Each number is 128 + 32 x the weight over the matrix's rms, rounded and kept within 0 to 255. Layers, rows and columns count from 0. Numbers have three digits each.

# q: layer 4 attention query, 64x64, rms 0.199, rows 0-63, columns 0-63
# k: layer 4 attention key, 64x64, rms 0.208, rows 0-63, columns 0-63
# v: layer 4 attention value, 64x64, rms 0.244, rows 0-35, columns 0-63
# o: layer 4 attention output (transposed), 64x64, rms 0.222, rows 0-35, columns 0-63
q0:184147096044097226137125143115085095157179079116171180189186092123116091210080211092145095061182141055113148026105129147163112162143173188159216065169147161141096165104098100077140171167065190
k0:157112127093118139144113107163118135170116076060016119148143127081104136171079133073153164094116132113093143117140145135105162129123083119121097135072139163153114132147176152118067144171159092
q1:095132139150148092134121143135142151134117143123142117094101122154132136109147106131143134155112142121142127143126134115101158134141144113130107141129109147139113114114150155150128135128136108
k1:168149140096114115167136122141097117122198132127062143177153124070096115164101146142117104088130126090085131105118174121103128115138101141093122124097129168114118127151162111135137125186149138
q2:142125091072101123127101106115098133117150103113111128122112072089118104114116148124148105098126126096120118055076085117107139121123130119148109095130127140153118102108123101090100162099073081
k2:167135184112099121123151162128150121116130102188110134150114110140142114119108196124071119125140150118098105140142140126176135188173151126163133140065156175129174155163150130084123132110163157
q3:138112122121131120107138126097103113154138125093168139159151070110127124147110161094101120166134126095092155129136159115117121136132132125147119109139179123146112126113152098105118098118117113
k3:099125115150099119126086104123132107156115133096075123112142126110126154114109168077142145095090102125121134090121157139114111152144152087120116102081145163135149110155134110133087157135083107
q4:114124125135126125089100110129141111096114150088116146137095175135119152098139108167114152079119082163158103143132128103144144116086135118092144136109125074101097133075109122161096097111155133
k4:110154140112136155125111141069125118127123105191158116129120149174161144132125080114113119161132173102131143125148068056139088130126146155122135118070138133108126107147107105131137112112145094
q5:118113142143174093116125125124125111175103115145104144124094178122111143146174104107117109131070133150121153156131110133121134119152121076084070134146148079162096116101175161135115139092144101
k5:083128149132131088103137158128139096086133129141179106147166094121057133095164145103093102091105066159140124132112106108123143115124109161155141125175098064184135140148128111146122132148103180
q6:152120124076113120152116134138101127127141085101117176130128124124118096148117150181125107069130161086088113093095085145116176087148116122161093111144095133135092146114078119116130142132096166
k6:150125135120102096138123154130091083128061090048071141149147159092099065162105161129127098148130098071105137120186099102096124141096126150119086126139152125127152152138145162150118147170140110
q7:122137106094145149123128156097125133138126136102168126146104122044116132113131165136167155102157111146125115119094111135150132151131137128136145145155117106138106161116114115172148123143111106
k7:120140174132099135120137150111127139152131163170119093095129092142174110124096174149088115112112171124121135106138110111101152130134137099154121146079151129160157177174159127110144136098135154
q8:126107090145112118146135099121138131092166094167111129174169122064126153134140145202176154104135155141152100085073096166117129106148125178131149097111146179085074168147111122124094144121117055
k8:175131120137165125143126106148143108102122099182078132134170126063164112122103143129109151123134101123116217146114067108089136148169146082153122124059168087051112126152168098084120165170197107
q9:139098129118144152135082091121088149127107134095151112157111158091157155120154110155161113088160073103105064087150080112137128094094130155130150116157104113137099128091107131104125127173114142
k9:149158124117063151130148105063121159141135095125170115114114126154127102087098122159156126147179137110113118174181129105111147175081160114115134127066148174161139143083172190133147149094144118
q10:061189113117106112082087141137082173107093122107153150091074072129083135113169054161178111157118202125140109117112119099124103160033103056103125189115222168121160109093125171135057079077152119
k10:073170201035151131056131118120185120137082060086116074145176117160174107142104096088161162083100157162103105072130093070124083148106151137101084071181108131158115168096141108107078141120165160
q11:130162056122123074093120119106172109149088127153167144146106029174083106117145186093197139107154130119107109130092157175153153117078135127110114130126189194134120107115165128148086151140139108
k11:120144170136127167148115094126082089092131121129108108084154154141174151188147172122140127106097211125107134026133103103145133122157083106149122069140070145133114043070166147045092133107112174
q12:168158126132153097089148084075121123151150123112146133174124109107116153140129174130158149150108167108135121151223179109170155134194136125188136089061145119072066085147134138108149109110058084
k12:123110090105124080140110115113138123132147090097070198093154079081154102162167121073190136097087127183121136097109155132093084124170126063152112113056122131139158096092158131131192167106088106
q13:157094143084150142085115141117085091095115138117158188093156191114184129188123080085168116093151155087160118155084119109130051096157138124145182134131200192138186171160124124124171156125145159
k13:131122123123153117089063132106119160158109134121138135119148180096086158194125109117124165099063122127118116140137154094109090177069108130100153049152162141137156091117120120093102141155127116
q14:132147169101118139136099137096080140133116042159172118071159099119109112125159146148108169157118142131146156125024126158142109091093108123187141134160090152110174155159158102120118100209114179
k14:109116187146137101104124128136156129131099166070120202133140136136090168220125156130231083146138191149052141059096106134152094116153153159113136125132137110085113127167126100138087164126107078
q15:156176171184149149115144067089165188151120145084116055118194173122128157181140161218130090133194162108140106131193106160090129167131098179240163150146096080206131131121121094125127139212092139
k15:201098070107064139144151163173132109131071126107134147110138219170167141148136095169142105102155125179062165135137112167124158132161096069103139177111207156189138090147143164176158130066150112
q16:111135151141128124094114074126111129098162082173149073099132150168132174127154105131096109120117179168159147169124172112134070097138163130182116135129068133145146088155163138147093120110180083
k16:177122148097120110145116119093186122104124162169103132166063088074153180118109174113187143114140105171153149179156143132169162138132127147110158168100168100113164135142132122141135140116137119
q17:090095099118149117136124138162111169165126096131157131139143139090171138134130145123152112061197123104156123120108101130089106125077126155109104111139137132168139143145070122127161177151145116
k17:085160171177124125105146065096077118124132131078099133104144131017139098111097168085130147124106129136060113100158109127114119171126118110093164136080138124142092129099168138108178145157092148
q18:127132101068126197142111100106088050113126158117190147122111140143098124119087131109137153129108125117102190064108113096212103172195101179137174119129140178136106169120159116126197088101046192
k18:112158103114178128132102141134145121155112150094164141135077041136112144136125068140108054110149137167158072088093149122103162154084170165140093031053191164125119117144139140094101113127117117
q19:141161125148118167108102182172111054108193096111094104166129093133115147114154103100101117147148129122103163195108095130160138161127146136132083151083096117146156065128168144169064111062120173
k19:116084134095137157155133166112148112161056198156098076182092118180075089081137140156136099117170096092099118100143140100143126174151130084118090142184123107141104172129122177081212107138173200
q20:124083139090125111110130131107124126136115089124148107126144072078101008135129167108190070165105177120125121110094129172090115125146137124144173172133084171163171109094091100150163183114109117
k20:120118161100122139131103139133149108094160122117152170072046145168154151098127127114101160045089107165088029112141080125181144109123113100164143128178134062119129129098060088082124091066103109
q21:064152140164112038097110120178132149104150087197171168139109121163135136135125116160075149169187145154226093125148198132093083130092127094138113121109110112108133110116087085133147149136160156
k21:147133103172119079112149187088140040108098132109159126071138149224162089104092059134111155120101151140118066145132111094124106206118125116161139111152193128127059114074102100110131118075115097
q22:092184146097148126071104141133126192101057137154089166166074117082075159177075116120151093151143137123103188139171112083145108113130119132189056073121087098115108171112110111127121132099118133
k22:106100118078175150073112188149152142123088160112099176116156076133153069091091159156150184100122121144165177136104139139100133123125135176106151125100162111143193148103208140168132163115096091
q23:174148177094128181109071156100177139151153171129087131061144144117132123131146177110120136162115110113139037126158085138096089145145066137130105084132147122198115136121128186098059124146155088
k23:078039075109150146112126171158104115102068065153129072130103144086100171093119065137138101112152147133058132169099175105125100106132118154165112154117084089066145134172100073120151152094114143
q24:116165114164119165104148104142163100123117147127069094132139144176169108122097026152160177138153140183173117172157130084167155131111164117148089144141129148162153206108086160150106098112191143
k24:147148181109178097125152145147094191168125096128155159159102170109160125086134104147138149115129167091148173133137139108060118107142085123111160167042169134124144102170148188105122119132159126
q25:153134147155119089137100074127131128084169193127132107140164113112115148161129066151220127107132182139170149095086168112160078076127171092126116181097068087146113144089120093113158165130134145
k25:188101158080152069132138103127160133141145132088137147063130144022086115144152183103135151136077155169058144094115085144078159132113072104126107119140166195070175108127175134105132110187090126
q26:135143110082142220124122119092102101153163068086159195223185124103131140191145150085097155087208134096106152043072167187162090164116141166143202111135116175154061211174052113152105173180126147
k26:080126148147119101022139123108112098081161187158232109122103093163144128095132105094177114154138158116175186148109109066127037166112155126141131129163115103109083148108097148127146070106149107
q27:135128073124107181147101092085152072114140064142118080095164081115107113126048159087182098086153099083154194048129155168137128134122215186145076087199130094168122176125104135084070187148133155
k27:068138114086150119127149223070163205079065141204247106100074213210130099040177110172104168176163118145225097150150120112130145111154082159102144159173145091085109103092074102143106081081088184
q28:122187165138106081079116111135163161175141114122161096130174117098150140165147108121098128063124093095124107081174133154122063088115129143097158079092159183067086098096090105156115113094095153
k28:180091078083141172144158109087131090156120144113183172176156157139176047133101122112159161158082137146137114159162140107132148142126163081122115105144141133118125099133130152137147138121112221
q29:161145194160101112157073088142124123045087203098060099142081144167167152187112153144199145132127110156139133128126120087122242117083121062145174126103134165112112137109123151134107115115104166
k29:127154105069133155084162119095125175102112069129149135178122124102117105100108060138092128121104200117098149088139055144101108123155085161136151134095084168108161147063095126139168086185120101
q30:147174145118144059056138158049182178142113153078113160174109156198127118083169119111148095202086121123152138122119133152106112164105169095090152099118095183101104177082100161102071094139111142
k30:106145120076097123053157142150083146130139121094135168135160190135179115172117207097189144094177159110083150115140178125110123141139131120163102107108138150082121152166230152125096118187112098
q31:124077151210189108140111170137151089078050074132114146131130116130125110124137130104112095124153119169100105112110157105085123098131121121147120183147136154084191112179146140095131113105118126
k31:085140101171117172145099091164132116110152122124072142143085105089026081186102151148080126112145113133130142107118139145064084158112152092051072106141125122130085105104094128114090146136117129
v0:122118062124134201150084160200083145086083067143178073167116079045050111158204107189127207028068104135156061172140148201119125079089074076178160173169084160118080227106086112167150174193165078
o0:131158170041158097087180104075064180188131112152209075178162189113104150137119138142105126099081107131099147108073127108186114077171127162092108115127095191115149157127026091123150113211096194
v1:129142137192100148197115136165081095146108112108154089166099154112075147161156168172097133148107038136091129161168118098035100149108158112137102151110107140172134168089089106141100127122130134
o1:069128107085136144161097124114083136138158133163126176100153116083091112143170177147141111115111132144121164165113175105110056150086122088139106074105167205070132111121112113184116142150117154
v2:089176140121141071198157133099125144136215180111112055100255131091138109175149106137120127178084145113150130188050123087117096118128157159161104154114129080135108091079080150092135137163196131
o2:073130128136128134116127131133157143146106055088130105110153075102180071124144075159159102148163120130115071165133105187157128118073091051209111153141138214105131062119103145140182159131140114
v3:110104065108127197186146122100190159061108154148138097136155145110122064115112080156087122124116116152149109140148135116154127145107110212190145126117094173161117172115106136140164131218185104
o3:121145124098161122050107083108140142115103116120117162111163116147130130146120134112140088119121150130146097078135127112184156136146234114186117149165109168166141168161133110147111139142118177
v4:087143108112232125187119134145069149168112166092142172128134103115136142135169089139115028109163134137096100140100091195133192110110173138176080133112108094177106168106087164089223120138153094
o4:072188138135121118114182162075124101135071041166146067114165105157160144170105109159162131114136151151100081130060117135125103064080164144171146097107149095161107103116135118099096137216153125
v5:224165253147180140110161161140101022140132136045095149150216135113072195055104188137167098171114174152168122108194196082070055110048146123070130176159131134123132061151125119139134132101097186
o5:134142156082164183081175167135122107170121149034202145107133122123139108156176168099180079207085122166081138193166169154041082233164114116079123067103149147144137060044130143150124124069136133
v6:179048149157089186154126090180114195118150098160233190154128123113101160085140109057133146046104096189099188156214072182142215103108161217186134174113107118122106144129128133099148107128082106
o6:120159115189093108188133155108000129090127131128155092185111066128066150100044133098140069080145175108101115121180135101101122099136105115152122109103073114180121153138123118110076100058187159
v7:153204112108070111155172128130079074083084115142202164151091126095111098149114168149147086164056107082124126193171105102130044127134186134127165140083094123129127067127091100133166103090193113
o7:094160096156182109113099154055116095111084155129093138106100146116162145127155149142106064152179161126035183128113157108143063142142145128109127123128071159141099116194058065159197135092095119
v8:122106123107116136123109077115131177168102120143172084083125136167081121129091128168090154106174118104142154110127082071152160095105114159194148174075106164144144151173070161130144059087131114
o8:103148133148100162110154142137133121096192135137126170136089116129110160117116112128190127130147204132088085075121156165174137086129129137121153165128148137085051156126155062148100108096133169
v9:098064128101141088185081094187145047171170135105109152147148137144071113178106141124092194095174059081154117155151106182133065088117087084149116139099091119109090158146144150105192037108119126
o9:068093095160143157121196075081077082150095132092199128155082162087111099197106134093111162142158133159138082055149135163106041085087034102096195182122191168074098170126100130095121121151122079
v10:173162179110125113074147101153118132135157118131094211196080177139072149078121082065140208128106167133101159115096131059123142148121099139105150171103109118121118134184092078113123139180066135
o10:157104156127131099147129178087152027127152155122110113080137033129071065078111172108144123168092107133122120170147165141143136131149090097112168175182080059140156132127130124114101104089101167
v11:131166113100106063094064116205114186135130100154167105095165135136139152151092166138151181174069123149064069113097133142154090192146120141186116120151167121098126073120101130109110141108136144
o11:154075147127155125190140116168161151113179188130116143151139128205125155143133060195117109102089156118092116157132084123187089069125074101117136154110128136176160073125106087132182058138135109
v12:156053072107108112203151098210120118048176147202144165184069140109065094044155121118095150100163144149093092134104155162105184163107095129114101214111169133083112116195140146118148114165176142
o12:144106137094114101161137152099088074184081106076151140105079100126101155109048170116082121122082106134087115122179119148173119134095148080133097169170108092155074152123154158150153118236115126
v13:057069139122099176174111107132137137119098194087124133080159074159027150187130071156139149140107112156136078106101144147127094076098103217186070089216107185137095125107079146116135133223124076
o13:109140152126202141063115111119120156096120107079161143127154131215077132198095095095199107069111136125144107105001102155140139118099079123084118143167092165137175147118161162153113125126147146
v14:103164172143190064066116164146186104059147098112124103141123099150174231122125174074176077181070159090161127117127144156101142063115112159110165137113162163155111176099108166126140117124076175
o14:176180088099100071104172108137147161096080154101081130110145098146179079147114078157151139166145061095167136133144137122124108112094105117124157091000160127140185144059135130117136141113108172
v15:073143134152077084132125119118106154120107135059180127130132207076203118128097132149092081157133152105158083157097144093107092072135112128174141160148121095087129118135186128102117117119102134
o15:128143160140137128142126109146181102078162108081133106074042099062115095152141092160104137092139128131095145131104118095115079146167128152206132134062152115169143133115111131149158105182145127
v16:058104142138114175043125138148163145089121073116109150195125095151090135089069136156108137000064120157148098169211097140152178089122147164195120126173088141162149169112112165167102124168116083
o16:144110110134099090066206101130093167099185131142153193116105144155116129164059084091098136106163105123124149139157158136096105144165120181076135079138065147154174143116128061061068129153127195
v17:107138109116116108142007064111126130207082122128086126100114162112134156108146127123145204162119152093163172249135095140182108130136118166065164113110164109099175137149151088075105100130196123
o17:101101197145105058087113065142056081086139180141112132115073173090126147065107135140212135215090122070147128127122086127072106090129126168153131171125088120078177101197109106097154133141076087
v18:151099147145105143174110187100137124034141171092138156172126097094111139138185062181119059110089078107135117242155119106119203108173117104150168117130170199131088057158087079131167125143123115
o18:090198110062197153123083178129079167168112197120115169164115103089124112146158129104151133085228128126090084114124136143108126133093130148173091089158051086130141121104061187092110136152118137
v19:096033121201115181143125124150108057178170121165079135077145117156168119090160068141084161126134138109083155074148084110126181107151123157157146115086166160139156198124143071159175126073133165
o19:143125127142090144086103088083091130176189118158133120148149107087201178091089100072176154171161160088138123121102083082144140160106103116129116118155179115114082146139143164144003100147096126
v20:151126060109171137170120143203140063117114135080126112131088169143123072087126143168154142115093146127132137111125101088217142099137106176190109091126098139127135118081163147172093132112151159
o20:141102083173054115129083068092147107156158104113086131116115161163152172137156099111155098097123120151081097079132172152107080155144201141117162128103126120155170149110135145120155124130037116
v21:099157140093137194072167097116157103172057110098104108121144087151145183134121167132168109174149124150108075134099217093083190074132114139129128164149203157091071148123127120168185044096160162
o21:180177124116147153140118159032107146095141143022074210061153172092186137140117068120144117126110159147113111141093108086123142105186128116106118118124203083104143086099142120131133165152146173
v22:116114155139104168171129118089139101153102124114172129139086136096132053064103142128133168174107168077151159146143220120231091128158130128155061085157153131179139060140157192159090106137081110
o22:141075179168100176102115161146114101115138100075118163145083147170148074151208102134137124093127089102075155115129102193099144156114168181134178113133172104149132207208138185168165112073115123
v23:126096152169119141165131109182143193090117103157165171106135158091075115170128076059128071099109159123122111140130097142125132111067082157110133158180083154200190176145072113140145099111173145
o23:151145158118115095135112124134105080058120084157142152165174130128109140141142142125165096187157173141122152080150125091151105107120094149155132110122061173147145153107161118185117047205187187
v24:127115136111040169166142049118118119135151063149123115089095142239092086124133150130069170179135165101054137104106072165059120133120075131055115141172102145134105171120191122159158083157083174
o24:134104084112109196103094124146124094106114146097087149061115195133085156107038178102114149125073101102183165113102180110184143123131035131144143149088189140112101108194171162174093072138118157
v25:121151149122142083100131119120070162183150172140060107154124202176124116136190154107188107164034184124220134100116187095136151185140072101117074124116162112071173141157074164144143122123109151
o25:109142188133049122185132139220161151127126089111126143099202132098166051144125111187137154175108139121082139129113150140110150153100125101069100241165088087150144096150098125110155151144093178
v26:064183142100126142126174074164144183091184113168160106075152148115147181077110138155083126147111100089072101147105139164122182184001106088197183135125129163064091123099080128190141109133179088
o26:173059092025096111119138149105094154130101153105175112156130085107132180080117110138084089163198146096127092166105133169234121103126150139113131176088149149154160068141175132085141093126200162
v27:117123159141221152069145138134105126131092072097059181077090107201159123140166156118130111138152152109121167090112068134118126170188099146127203153131107144161057094100170079146128075121161117
o27:157165057163088183142126128117157132104110215121104109075133175164118166074140155123152174179153065136082091135095117057112121104106136112138150122180130142101204120118152160106079135126104089
v28:135147105122056133096224141118169094206176159151139127139087138163122228137139171141162182102129123115131175119023104112018072094075149139139099093155067140080175139136142101078101139135125100
o28:123167077164178149116119180113152123133110079156135136137151137100114140070084090120148155091154175086165224194097206137131071170216125080092160161122130161079143181126180162110161137135126103
v29:128024129147182127094117119158154181117098137116146130161148050183119140088078152154129104119160157086124112113174103165134144102136133154146150171147068105116115138127093148148180142176151122
o29:197178161106108125101136142154124133144148121111145083068118160199123184158076166104140162125175139121158114112166108167119116080139124133101168123121134169191139155083118083086075100128116099
v30:119077137079134091133149088127116138071116070086153096174120168157155178148175152066211163102153130140173078149124124137103109156193122082059108144173137117133122146156175129074111110164119070
o30:129136129120147114174131104109156113114061172075137091108181208116075093168100101157092145134158089102148191203205142157112156072101124136138078159159120091082150193100123111140160114113131179
v31:074052095175156128121078108091176168082149125079191145169136146120028109149137128158163044132137169182134098132207085102089171048157152165208121115116084166198152144149124158170151142099180135
o31:085214143129083182083171126146122107084161093123080204137109083141158186218110140142140128096164142175162179074170156099148126148107157173167118100142094168099160141055122100106104127122134131
q32:118190119088163156164091183113149108144115153199226127165099060158111166148140124109168173118102126081118132127075100075122153085162137199126195107158104128111094160184097154140099138186090101
k32:146137148146167142089217177084100097149168191098157122114109124165220130130183086220070179154115116146118100132140136077135079085125154108170156101159114126136161146120147122131088142128071146
q33:113104073180102135123137062129147144103109099154038120104180131084096106094107138115117107150100154106146157134130115168084125121115110065088050207104140086160193113097132141109148145112165172
k33:096109108109123143099117143166122155109132081101169095096090107113107185124123090103142145156147117127152106108129113093143125113139119156121144123164132127112127164165151172139103154108164133
q34:123116114168161117163175079167169157080132081146051106126165154129122134138104102137136110136157161131185135158143132172132127096140167112142077174132141124167193139094149126121148133140140171
k34:114142120082117145127127107079098086142156109128127126102084119114133168085111078081175137148080118113123090146124087147138124122154142141125100128154104190118133207114098142124117131147146141
q35:158094139159080086099174095095096142120101088049037115119168151144120098136074131162112116117138129125156115098181128168137104115086115081097037163108121108176134143087141131103142147070139092
k35:136090109162185177163103138169120186151162149146101151154100098120138086222134202133114131150073101148124151144164150194104161192157126162125184101170161137164107145052179169147105170140137137
q36:106139123151107124143098131118105122108157138125136118136104087173129137115132112148105106163102112092148136136145147106141147165131130169136171086112134152091098106116140125162086127104139080
k36:129189157118150123109091147132122160132130096177083137156129140134158175177171143107155159101111149161118116139147124121123089128141121124091175119069129106170125094141168147085161126142132149
q37:115145138095134120130115184124179103113115100138201151140089077194075146127118153147122168145145089118151102097101125120168174147160150176111171100149141140101097112142124134129101134166133113
k37:082103126151132121140148138115093097167106123120127124126061099165152134088192131136102171103128116158143100109109087148152116109096137130123111163124044125143120119106096082078112119140124110
q38:124135175098129127124131111134137110117100142092143166113091126135096118166102105153111093164181108105170086116115140142118155152151126160143132124145173127067143100141110108137099124124103143
k38:111062120087141156134161164109093143162110138153151127113073083178149099146120166086123140082147153172150126134129141158103102176114137102149069194142118096133146143065134098139150116149106084
q39:117153149092144136155080141156093130159105168170203151117075115143144196058165136104123141102115150165090093124138125095156103106137153139105140089130131130139099117176141103117098129157119085
k39:138092105127135072114142173099082071106118126160102106107130138128108126117137109125131114131150098149078119089072111132128135100117135139103129112184144070148159067172137132126157101114128112
q40:116106126131117134134127098129166200143146129131071115104123124093096136161159163109134125105127148099122147186165136160107099140102153128112092192164094096192151103091123143138154119111084144
k40:151166117104134167103136100136119147097123106115102151160098182090122133116107093179139128134118133137103136129112131131103169143159126135142120182153148120104142154105118149114160147118146128
q41:170121100090114109112115198144134100109140124107155170142059127172164110124188112107129193093109110129130124134112118120103137176116175116156194130086102130113120118178108143139124132184060122
k41:153133136180144111130128161114209108126157075148105097176133138179123081123096145179068130067133168123184106090151160100163105172155187097082057170116119183111065146089062118145144106061116088
q42:148143156120178069149167136150136099087177093114091189141071126124155149165149093163143116140130132146140128158099167145123128146129120114174148140083129137142145158063203114095182103166116105
k42:147150150156118155115133120107136123129158220122129126122153160131141090092190104177181172123085160087079097132182136099128118130126162128170163130090110188153152173141064091135104153108124138
q43:118147138065091176153145132079141137132102138185141109086108055183164161110148128134095091150110138134097155107151125068134145129127139103140104036103161166102081173124138111125114144079142139
k43:158168082115142168148143096167149121096114149137144150111179088127103139145126093129109174082116121142151127139173135061122114106076125108137136141086102103103156107060216129119134092080136206
q44:111094098093141141136110157116137131138103138129180078153102139126078117149125123118153163180124069159096140142113110126167112143124170163117174173145063118133111148122112101089137145120111081
k44:090134188125171136103131147126195149182142179116130109164113129146108132163141158152134120107145133157146111102151102103140072144089127080143089133168086129167159150093118058115118124085118121
q45:100148140099115094110116148178122128135123155131173138123181124166139157149145095132081080141131129113112117148142141107145154162127134218124125143188101146101149054135108135156127156170147069
k45:142141144162159168135176148104085157103161112163133137109112131151072177132166157116176146162107146158134114139116122171088112152149133138129103129070105115189120123119062138144139106142119125
q46:148122144105083161156149134113133128121135117127046129146101138151118139151183201122136135139127097113121116123126104120122134155074086094143091125139122103155118162125116137140126155096104099
k46:158134114118129182154113108147155193125087188070130134132178124100121156185102181180109104129161114137179094104204111130161163160117167104086147162124121126136121151096160115158119151061110100
q47:151100100188099119108174101127087160147109096089077147132144125106138103166095178131148134123116131144124095139125100135112116128120101104139108147087145065146128127111116160113111137102153167
k47:145138120123129148145110115109139119154124124110123140122111129077115153160128177141097124202117126083122126191153121162166146125140122098105103110134155127111121065142091165121108161184153125
q48:165146097147156101111158103106107073150142176123102135095107150097130139075034148152154173144076157180108105151149117115089155048134095142169134106124160061117110170200142163110114134166106134
k48:102111151157120128145104118176075131184129180161112134042159162132172068106105129056129121174043114079149181116167097123142109137154141231117148102147185137132140050150140136203181189155059130
q49:174130082130180134123140129183101118114127079110106103098117131094153076140092095153133116158141142135165114111183142183188083104138184101109081201109085157114144166095137107127139136140127196
k49:091057113095090142145163182074094080145136144065144096086070140107119106154054107104126154155090080120183106156148146152103140160135123151119085123093132175125072146156167112125139120120109174
q50:145157092118112119101112150151161158092089158137081172151182080135083141138126113123142109154175128163122203179160201145133188129115163145143100086105168107166144124111195126117136108109186084
k50:142110097130189113170118125102129156179152122106116164115107147123103106150214165138107223160122134144167082109093150112154162143051192113099094068132093113075171108152130131050110152150064086
q51:117121142107108125114101183128157088177181180088198095161109091158117124094139143117081159118104089141088096124113123094137133151089137107133144167118127165114057151171076110158049153115126107
k51:104143170094188165137094181137201126149103090068154084164088146178093130077117129141060135087142098150144140112101175131203104152085048072120130224141143153098108145165096117139126102104128181
q52:143097147112166176157145162108140141162160066146165170104164198174137107132092130088161103163089154172160115132160093136132095123155117122126120061168115097182111091136108082133118115156063118
k52:129107135159159148140106141087149128101136148172188118060154159179133082131127148093124118121079065148119119137140149141136135114109174093146047155176090069157097170090135132113141103124176118
q53:149183082092129103169115140122116158104102136122071073110096123228121167119164181110174118166160163137101129046176117115128147154132081115115163119146135083218133186177158114081090129155053114
k53:117118064154094115162097073165121146109086121179076110150151107129096073182111132137167084206067097105194133102156133119072138119142112144076141128151140132138133137072164111122088105101061135
q54:067149103135137114151142120147115127128110124146124135128049134130101180035149070183155136151090148148148076195145158092139163093133103181158134163168103136078099147174124147103134149171130101
k54:107159127073161085144057134078088085145151093153077123078096133110123089089153094133157167162094140108099082183133125104063133158147102147144181092126156120097078065114110115108126123103082117
q55:186156154109141105164114182136054149191142150167135140170174147126138124185123144109090173100150133140118163168162137107145163115134109148093131115165147131154099043180136155072119074113157083
k55:034167132109129131155157100184055179109120120123183153137158149045110138155101185132166039165106160103108125152073162178122176170097135122124098052105164131111135089111088166138086179178158108
q56:078056080150140144164195134101092140146166106118085084146173196128137150164159083154114155113105177150076088112182190142144124118130088104148140189138199142186114101063190125141151130125086106
k56:091207092153185086122162160137111132147141165170094178145122129168113100096137109147086095082097092105147072181126150096200090138121141081174082130094136138158097176104152078117178132041111162
q57:197096124089100087110092148153160092180154162168106133212122122153127131152151181121154131080144086079130095102121127100173116105080186142137154141147096125123128098192107096119109128097074182
k57:090101110099115168142170144074150154118133131122133073236159205115164099134113085152078153124159110168198118133100096165143172169094111097097100134181160121070086179156123109099123146072107166
q58:112114102112158127133138199140174150171115126175186163173120151126120127172167099129071142061147101156170059078104154153115055131124148193147193108157208140148065191185140062100119195178200130
k58:178076070156115154113059111164144166132082157116116170105120179056126072231096103136144118074177107089168118171112127170165184091139102138158129107145157145132104156151126146152187134152202133
q59:109154148113088121157149101107141100158127149113069176115055104044158091169138172104176146184116138087116162157212170073018104239065149080101068125096047162125142162050119166148107132119138101
k59:087153212113130200085131138126143149125134125143086098082124143091168101118144107197166146140195135156185055083105146090127069143128135085104174181105124125094116126084121096178118149114133106
q60:069142103145127087106090110121098115120184059098165130079152095128117137122138108122203121136187149110126095094086168109108099139113117196166060145156117142115143091169109083136149154116127056
k60:065193150110083173158134139137118173138175084130176156136143115148072137105115132108106173115161081149161085126069152139113128115141139173171126133106102144141138172115125082081128117125090111
q61:118093127098116143110131173116223156158133158126114104160097158095155146124169196144134190131123138160149157224115144070152159145120122099130140081079112141045163098164196136183089080107184104
k61:135195145077186122091140077068133149159133137102094155141122163115128144144090115161120113174095159174164116130121141126177200130160160131128144156128085183099152135160120208160079154121178092
q62:097125164172163111154083170152103164127132098156134162112055069149086214126114188144103140148171117165161149062163167136061168152114160092147109098122088109127124123132227142113103166121084073
k62:120199110151088152118116103123108137119132124146087116050090144173094085130083149134181179101120144159110120141156129175099093152140089170103115133133134109102139128131148116096025160116114179
q63:111140146094110142073141105189066127100176197152065109135149150093157119100141062169125047139085123086172105116135124145114096087176073109140086121093122140152131068199125140117131165086110106
k63:147133096087140108076151156137112147124173130099115088108186151166157172114143076120150104108149159137148078106119095113156161096135093158138085129122181146135115081155168125123102105157084142
v32:155120163161054124122149115109150094105164131135085139138085116158163147134139137132134129094102100126119085103093129107141194141119120094197125150063129131113100126134138100135094172126133113
o32:109178125117138155097145154118121080118094110130098155134108191091071110128121125169139138107124115130094133106078159154071136129141143179104167122171114132128117108097100133172155078115143148
v33:124129153107081139122123147119085150149109146116128113119161108186157171192128106085136106108136115120131112108118113126098146120123106116151107098106086148126135136100186125148129113131144123
o33:154116157163093129135144158084123094158165096138092119131023162096126121126110123094146126120097111137169138155125157172130160135076149128142111168192122207138146118123142128122150126126136147
v34:107107069144153144143096140109136143139082105102154129147148120130148090167124108116145150122146118107127126133124141084123143118115139111159080136139162082120098107129173131105128127112126091
o34:114162172124128125151109144161177119116157112119116108118124113160105164086131122091124143111112137157110151125084138103142143153106131096104127129109088132069096144147178125152126082111103196
v35:104122048138112127138166130125126115152160156121146098173124102123066153117114144136104166135118108125116140122185074172130117143111104125108136139138145112133109140126102129114125128117098200
o35:149140089119161098108119157151172185112095087139121100096167116114157129057173126104183145150129129148157137160130140111104108136102152148115113139104153160127133108108152160085157151083118057